{
  "d_model": 128,
  "n_kv_head": 4,
  "norm": "layernorm",
  "norm_eps": 1e-06,
  "qk_norm": false,
  "bias": "none",
  "tie_embeddings": false,
  "init": "normal",
  "init_std_qkv": 0.081,
  "init_std_down": 0.0,
  "lr_mult_o": 4.0,
  "lr_mult_up": 1.14,
  "lr_head": 0.00636,
  "dataset": "wikipedia_en"
}
Each number is 128 + 24 x the weight over its row's rms, rounded and kept within 0 to 255. Layers, rows and columns count from 0. Numbers have three digits each. The size before them is the row's rms in percent of the matrix's.

# down: layer 4 MLP down (transposed), 512x128, rms 0.222, rows 315-339, columns 0-127
# up: layer 4 MLP up, 512x128, rms 0.274, rows 316-339, columns 0-127
down315 106:161150115148106105169100191133127132160133114064138123099145115139139107132114109150169121129114087149195113100145132111124125108100152176104132096188101134112137142150128126101097130166121132166143122138104131127137079107149150123142087165120104113110133139157082123134136125145102153118126109106156143126114119114121077172148114127111147142083128142146144162109131116126106151168122
up316 097:140080125137135114126130154073083105133117093131106128152125140118134078084189125097120116102151136152102152128155147134169112153136153115139133126123142125146144115138114079129145171131119145127147103123134141113073148128118082155162146100060086100121165142166121129149136130098115124149106087120097158152161102121126136120133102132107081099113148142127142118145164096141120102142103
down316 088:086125175099142170107151119145151091102115140153182120113116169110135115098166125117078112139109133104130119109128098148138091102150133154166139087119136130121160147128137111112122127129137162153114109105128129118123149106146130087135119116145126164127085181110129131111151116089112093150114107085130154139127081157152128111123111164084117136107178116177157129140138129090095154094110
up317 103:165144140142116108120134126150132124163119181085125136115129165140129095115109166145152173106089159116134151149080148132116112164095134126156112116109156100153115129129122115135119129120139124142117097146141075108161104125084162103164089133142152138100093105121137138082136116124109106100131159146159129132148151165163135157089114121081119155108089158123112142156106093120086078118149
down317 106:153122091126167136101147125130105122126108098150123108113099089125170193155102091126132112125155176104152123118151110126132086150127095169140104138135128152146148164138126125131150133127151106123099117078091156147124103121164085129138148140112169087084112135167088133149081100093146096129156117162105128169112145114075121127133154156110130127131125109109114112117102096134130120153151
up318 082:120111119175165116131146049149127095143118156147108101115128164113141171099134141129097130128167112155113141106157091187115136145129119124127155156181130147147169128136152142095112136123128159142130125147108118092102153162123141142114128061130152131124143120124129118136137110118150153163116131157121107116126177177126113091127120120150124062137124155133103139089145107107117167122152
down318 073:164151097138071163121140149105115149148108149147112124152108098076141132114126128157102085121163085097099111155165149123149155141134103056125123110113134090150123140108137122119120130109147127142107119139140099087122113095108104122125131146118135149111065157121165091131130152120142110100127161151100136108154095125153155126084101122103128165126132101117090122177117116098120108098103
up319 098:136141091111087127144110100155122140156095131135171135142139114166115102100120176129144097108122161128122166115148131145105103140124158162127132105107102113141195110089131096151171101121128120132093128176104114110148135165139159140154119128113084126125108176121059120141107126119110125081105146149133179146140130160124127122118101090095111125130116161099126160115144126129157119172111
down319 107:110140136170082163105144140131159141147130129155115132104183097140119133152128098132116112146128118106145157096098134102142085161133174140116106130136118104106097116135074126157107151126130157116131147122156110166109130102158128130113140099099142121164116151057135135087148141127140115111198103142129088135126133131114164114127153142111127134073134164128123122142103144123095091135189
up320 081:106130129124100139120146153150119055118114114117156093094104116129071162134128130150155138142175155130128149115094113135127134135142111073130164163134176088113158113150149102141121117144107134074116138085106130113121163140128103175101138108107178158122123139114138124108160119125118168125146132086140122117111083126104159114148152120118108178145097113115106137130132111098136079098120
down320 097:161121114093127054146138111081127161149135099154094131139119111136140112127131118132101123109079136109145081152137113138120095094135127136133089131152154129131096116147120146119107140116140104112142121191166110115139083100117126115127092145147078108123126112246125121111133134154147102113109110126147111146117151136136155124118139146149103119119108119105160100104143152126123146149137
up321 107:136157164117109111116127160105100141136116150117111194147126147105124072131121156114095114167106142113130141118150157100103118150136153128119136107106152115117162095053149114100119146124150194113158141104140122140123150131115148151135121107131062155154128114127163098124144152122126100150169132149168134136143091182137155140109131117112155094133125139094165120146093139132101102139114
down321 102:090117125122119154107139125151150096105093095125141116126152119139066135146101178108093136145119097112152164109184101100127175103116095116119076106113116112129116133096135111126110137123163145120131154138167120123151118186127119165130113139137133124122161106136103096128129153156136142151129138144125125144147118132180166119149141166197133121145093082116150144112082125134171156123127
up322 099:107113127069142142126125139093088156120093136142129149132114136141106069122102179121139172135139160138084116118102132114090130136148177124135127161142133102178170137172131161115076150134123137113119136111177143106155168159075098133135129136115138093117112097144149108119164157123162157132114125148076115124095135135112114126134086146143105160105100098104133131139136123147138133138130
down322 111:134110091143130133143124174124128111112103126128172142119102065143141091143089126107136106143121152100153140139125099106159114077138145137154112117142152090150123114133167143125154144145134121177112137118152135107103145138174122124175112107139124088175115116133141080127143140132131101117051100131134155111090115097155165066158121127134101100105130155139145115117139101116139168115134
up323 096:131107122134120111153145151125122125161171146160167125111107118104099112121092186138148124130127140133142145134157136129128159138204119140160089100140113155143135147135129129108120195129101136100114150110118127064120134180116169119112106111106130086091150139102126129151117102099128109116089108134083136101127094169144112096117156135091136137095153129139090135149144133081133123161132
down323 094:147134136146092137153155188095140128131146117118108066137086131125143145118127096157157143128124171140111118117114128148160154123125076154131137096131166111175123130148153133134125135109113143168114146153136133093146115134127103083137129136108124142145096109098120105132098131161145094158153136124143093119065116127081117095121153085104100093134094117136085147079137116117142153107171
up324 113:137133112137138142127083160131091165155122092160142093102114120127116149120103183158092132099108129116143158130125100139139119152144138094150098170119134146152139108174182086081176061100126166175131134133136128120107140113150107121159159136146121120115119122112075106134155113130136115134108104143167130160111117111100121082136151097136139106128107123128114092115115162136147162124146
down324 106:152110114115151108101160127126147104144135145145125115127110157116106134128149132097123110148172143112126101122148135128164143122128115130180153154184125145139151102134141151108140095169069102115120122159146139125120161184124155092112103128123142136076102110160124122143175118146143142130133111070119091087117158128139194118119160112130090115145113060118128154141136120122092120147160
up325 082:106107140146094096089087142145106117123093126122095092148134111114140121122131158136111131151159149132152114134088135137108116152127094133110075141168137118168073141159117109139139068111152144156106138136144097120133166153110141073143134123143121099149122146140135144140153120161134095122161110170097155134094170085128147126146156119143134101163074118089115136117092147120169138117144
down325 088:121104124111142102199112149114138122134130128149122145086142132123137144164157069122148120149089114149114081161142143146118111117057151071123133162124137123109146119112113154115155144120140151118110151141123146164178087119116152121127093119133131141095112107137122129125158111140143119141130117078100131138186123120169137140107182086133148123162131115091160143140141109120104080110120
up326 086:119125135151155119144191120117140112124133080107137098159162147130109136139077182135106155105154146138132126135145108125130087081129124140162152157133149140141149107164149128165114128149145122116147123068129123147104161118125109114110149112178104086100156113134156147111116157101120091113154134151123171183123109134123131133174112090151094096136095115114138170149113115124103111154158
down326 105:098108118136133140125131110132105180148126132141131100123143127109127139137134096123105112063122088150143121113119099133145111132135138108136102174133118136128146087120142129150200152125144135104098115174159186147115135114109170126151126152114123123110105124200158170176144121143119166156107129148090110142110125148157075136094154129099094133144081127124155133113157150142130155119157
up327 092:099130144066123130148161164133144146097150082150132083106135146056076140142139153087144136103169132116128134147133107158115155121177142127126131114125131137128135107122141120171130152118106122074152138097165156158092180174134162136117138135109131127131132107115123080115103119093112156140100157127142141145114111111089148140140136100163104129153118130155114129162154129166099116132123
down327 096:128146148150156152141113124125131100171127129122156118083135145111131136158114134120125145133167147128104108169120140134082128144141082104147127118174123115125093136119157180136160116062128081132111139090172125095145157166135130124133159149120140127151165108123113098196133067133147090111128125171135124132067129142150128118095139114157153125096121124120145151121123138141091098121118
up328 099:079080146212145136114157095114165159137095141143124130111143137179123110088117168145150125127103142076130153157110142106116093174144131122171106149142122157149102148144108122123120119148123167089080118125114107131143128125115121135111131135130124119127119105124150125098153089137140117160147131120146112086118139129134138122128096167108165159148146122103104158143147108137082156106179
down328 105:105082142186103123131156113115103136148138150163139127106131143137123140116122082121131151124160169108088121113138124112078124155135094139156128082125155127133104117093113122115136135158097116155118116122129157116102127135169099077108123175171112160116143122119119102141112093165119115135113108127132116118138082105102152116181138173125104119174092089099094134120150133170137140128177
up329 108:113112101115121161116152138115126141145146159136159152134171111162083122115112129109129117115119147167121149159119127133145123143145165160148120104172164128170128133097080181097119101076097105124129105096160148131160132164147078092176122089119110126133148140128111121131160098112134070133089128117153153138124159127091110128143135128108135118143093090094125119150153150131100115125084
down329 107:127103090129107129126120103120152151100114120135101100122121099137095111170093117114126154151131156127128116184107174174130141137093157154150130151157152102135140119162139157122178153113135149091138073126092133120110120099149139141117136145107128155073154123122111145139129127088131133101135162134119123114111159124152123149157153159126104078152135146125133076124141102143155057176120
up330 113:112111142121142134110148140142132151099090125121110121147118150130124119185126162127080118119126147109144135164121130139082150101137124170092162136126122125102136120123179116147117079154128092099121130128127114139130144065116119132078140156187177117111158138118107135148113136074116112133117167144112164169124097119134119141128109126115208127085148083130109143147112118149147108150129
down330 110:092134177110105155140139143162135194142084112115130124119138094166186118112114096155096142121134117117149092129153135129125072170097139105091153149130111128118127120137148141146082128159147109166155133150117111124158076144114176122106124163166157120133122100124138163138117132152103098131153101131091109165129094118079104120132136115129145129108117109140121158116102131147086136149147
up331 081:090147130155122145131140151156125105153115125105131125149153126154105115123102121141161149118151172159127143136096138060119127145123144105109114104140117136146181083177147129084092130120134098114074097096168154127139147127142126156115109117134139165144143127068142199142129145134127113112157107158152131156130133117113179074099148131106140152138141123133112132172117103114103132107114
down331 082:124083138170133165150132100137113067147162110142109132115131146108158150147129130108122138114133118144121112161126135104139100155123108083113110107130103159117095168097118118086105121125135149136145137167087141127097135113112135109180086118153144137166150127131152132124112148147069148083101175147172142118123127126147173119117154105121084157141165126155140092129108121165094167126108
up332 108:156116117138142088147090136133092110194135105114162125118131125126100099136148093169080127093117130123128129116106146106152130131070105160138165147096152152127134112124123150113106089161139143108130151137108127076155150124140129109130147145154138136151151099114189091117145133128147115154105156101170151117119180123122172104183142134110135112171115131131090140138143121133078121134113
down332 108:107159117122126116106151178140126108115173132129093139151106133168152132158138115142140142141159153102158153148134114124103125116134128127128122155170123109115141081122123121136096141116169086182150141185102136181096152132088133096098154125141124104122089095142105150127101213158100149085136148114159124117144129105137128120132153144149102095135102140145126140136101151104147104106149
up333 107:096133119180143106137121076153154129124145107142124128132110140175114156176103096125150117114121139132121122113141140095151113149159155133116123131162124151113102070162119143143084112066157164135155109129133120136142122112092137118121126103124119096082177132086126143140188110147115155149137139114100128143106144125138141092107112098172144104102152176134146078123129108105126134173113
down333 101:090150104155123107141127131143137144124126154157133094155149120177090115116103111109138148136174107078112125148138114140120134142092131134095174135141120132156122101093127164127113181101125117115167098090130164117132118107155096130142079125113119105126142143113082138148130116135125151172109102126138187136152087152141088104107138145101126090101164163143176133116137107136085155153118
up334 086:135124150118149118097136116182083123150146140053123095152117110119116155102113101148090117136115107106107086152138123149096126127171117112134108118133141141157113072110084155125157141149108169132124169105120100109121124144109128188118134088100154157116120146187137106128153117126137155126128120129146122121140123179141105125140117128140150129181134121119085122094141139161165086111139
down334 069:156150113164141114132108070126131151105180139147112143140130163144120122136102126123152140100182161181130111112146085104139157111135084113135092104161120098153163133194134102145141104106131126163121162158162145110126112089103131160130122100110114143130101121157136101117164142170115112096120110126096133163131080167131107107104139122115112079130143137138123135117092141153124138103145
up335 106:193114116162066177105099130145097126143135174117117090159121121145128117139113162166119136116072118144132120134144093130114123142116141083127133130177165132103143133089112119114134120143125111126098155124160122122140159173102137124135161106098157113122127133088140089108159142118114144143152180123130129128121149134155108171102124093121128140086150090088157117160154158141144099130110
down335 099:110113103126102160130093133124137156137144151156095085160175124131142155149127138108131159138094132165131129139108146118131123121111137103133132161158114175105119126126080093111141181123133145132085121127071132140113127111162104108146108146101181086171132108116096128092110131104132155080139163070138138143149141136137132127097174158132143165150145136112132093143123123173139163149140
up336 102:124154116135090089100139155099122149120101141132109119102123118118157125139102119063154091070201113142109125153107135130114134118191138178158119097158132152124131142105130122130128138108126100109153117154168145158112153093077134145134151091162138163124137124147109114162107169102128147144105124116128128110123127112150115130152155126139095116097129170095145122155111119182112131108141
down336 101:121157140134136139106130121094138119130077141112150155101169101140160073137149115150133113135153153133120163116143151102117142129131092102155132118086112115116075190140113116142113138132144096145116147139149105174117146134149072139155153100133145107121125151101058111135137124132104133156099123180112105124134115142139134105098152118105139140113076183096116132130144108114116162172099
up337 109:147143121132108112143111146106141143153139117151091104091121133151112155121129135109123156092135117110149154149145092106107127145107208176077116100146133183154153108125089105127142135130121117137141132103139148128121191164113132143107095085142118123140100094112122106079105119089109123165140130169116085139130121114120149159114199147114139134114145100113148142102104126108104137113114
down337 108:106101109142164116163142165077134131102155153158127132122112138161125132116155115161100146130103109156152131130153114086131162091129146115106141134159105191163150140106147119119140092132114093125099106091150113092141146148133132131141159144146131128169130116152114101122134131104140116148124126097106145123090163148121133110138154149199158100171195147144140141121100100101127147077132
up338 101:101111130125108096119113158129114139148119126133145123115127133139123117110130130149122122130155124113140124117110115126126091116185154106121156131142158180104116166159114106134153111175101161081107143110100099115111127164137136121086135145105135107024120150125133153124156189156153165141091139095164126144114112136110149193160133120126101168134099142117110160106107147132135122134143
down338 083:104101100134154171068129118085143116150127137121091144094142176133133124152128135153147107095118108181134136112109106138121097134120096139153139140124164158117161126131118122114126118128156123123140167125135111112118123121135147109127147137166150069133123116096121127133101156153139181100125162084110142153153110150121145096202119163121124158142103105078117107176078130145105122103123
up339 094:132080109098130127116148106116132120115117101128137129149126118164153125099144143155154122113135114131127121151113112118114135081170116086132115126106089077103117115110106200119110133144126130180110139131169118125125112103109138107094188106113149123106140143151120129173147140114158093122131108103118141108109122161123127143154103148229102101107131162119126120145117148097153109128173
down339 087:116135143116111117147125133108149138108124132096109128125087103152103148141150114136154117163137125116149139125138130132145171110099156119128079113115173117135110105128114114173121131114112087121129119097138118126079133128182167119131162133153110148102116127043154121176171177124155109135133131160105090163105143129154080144111097131137139137143133110096083127117135116160106146102186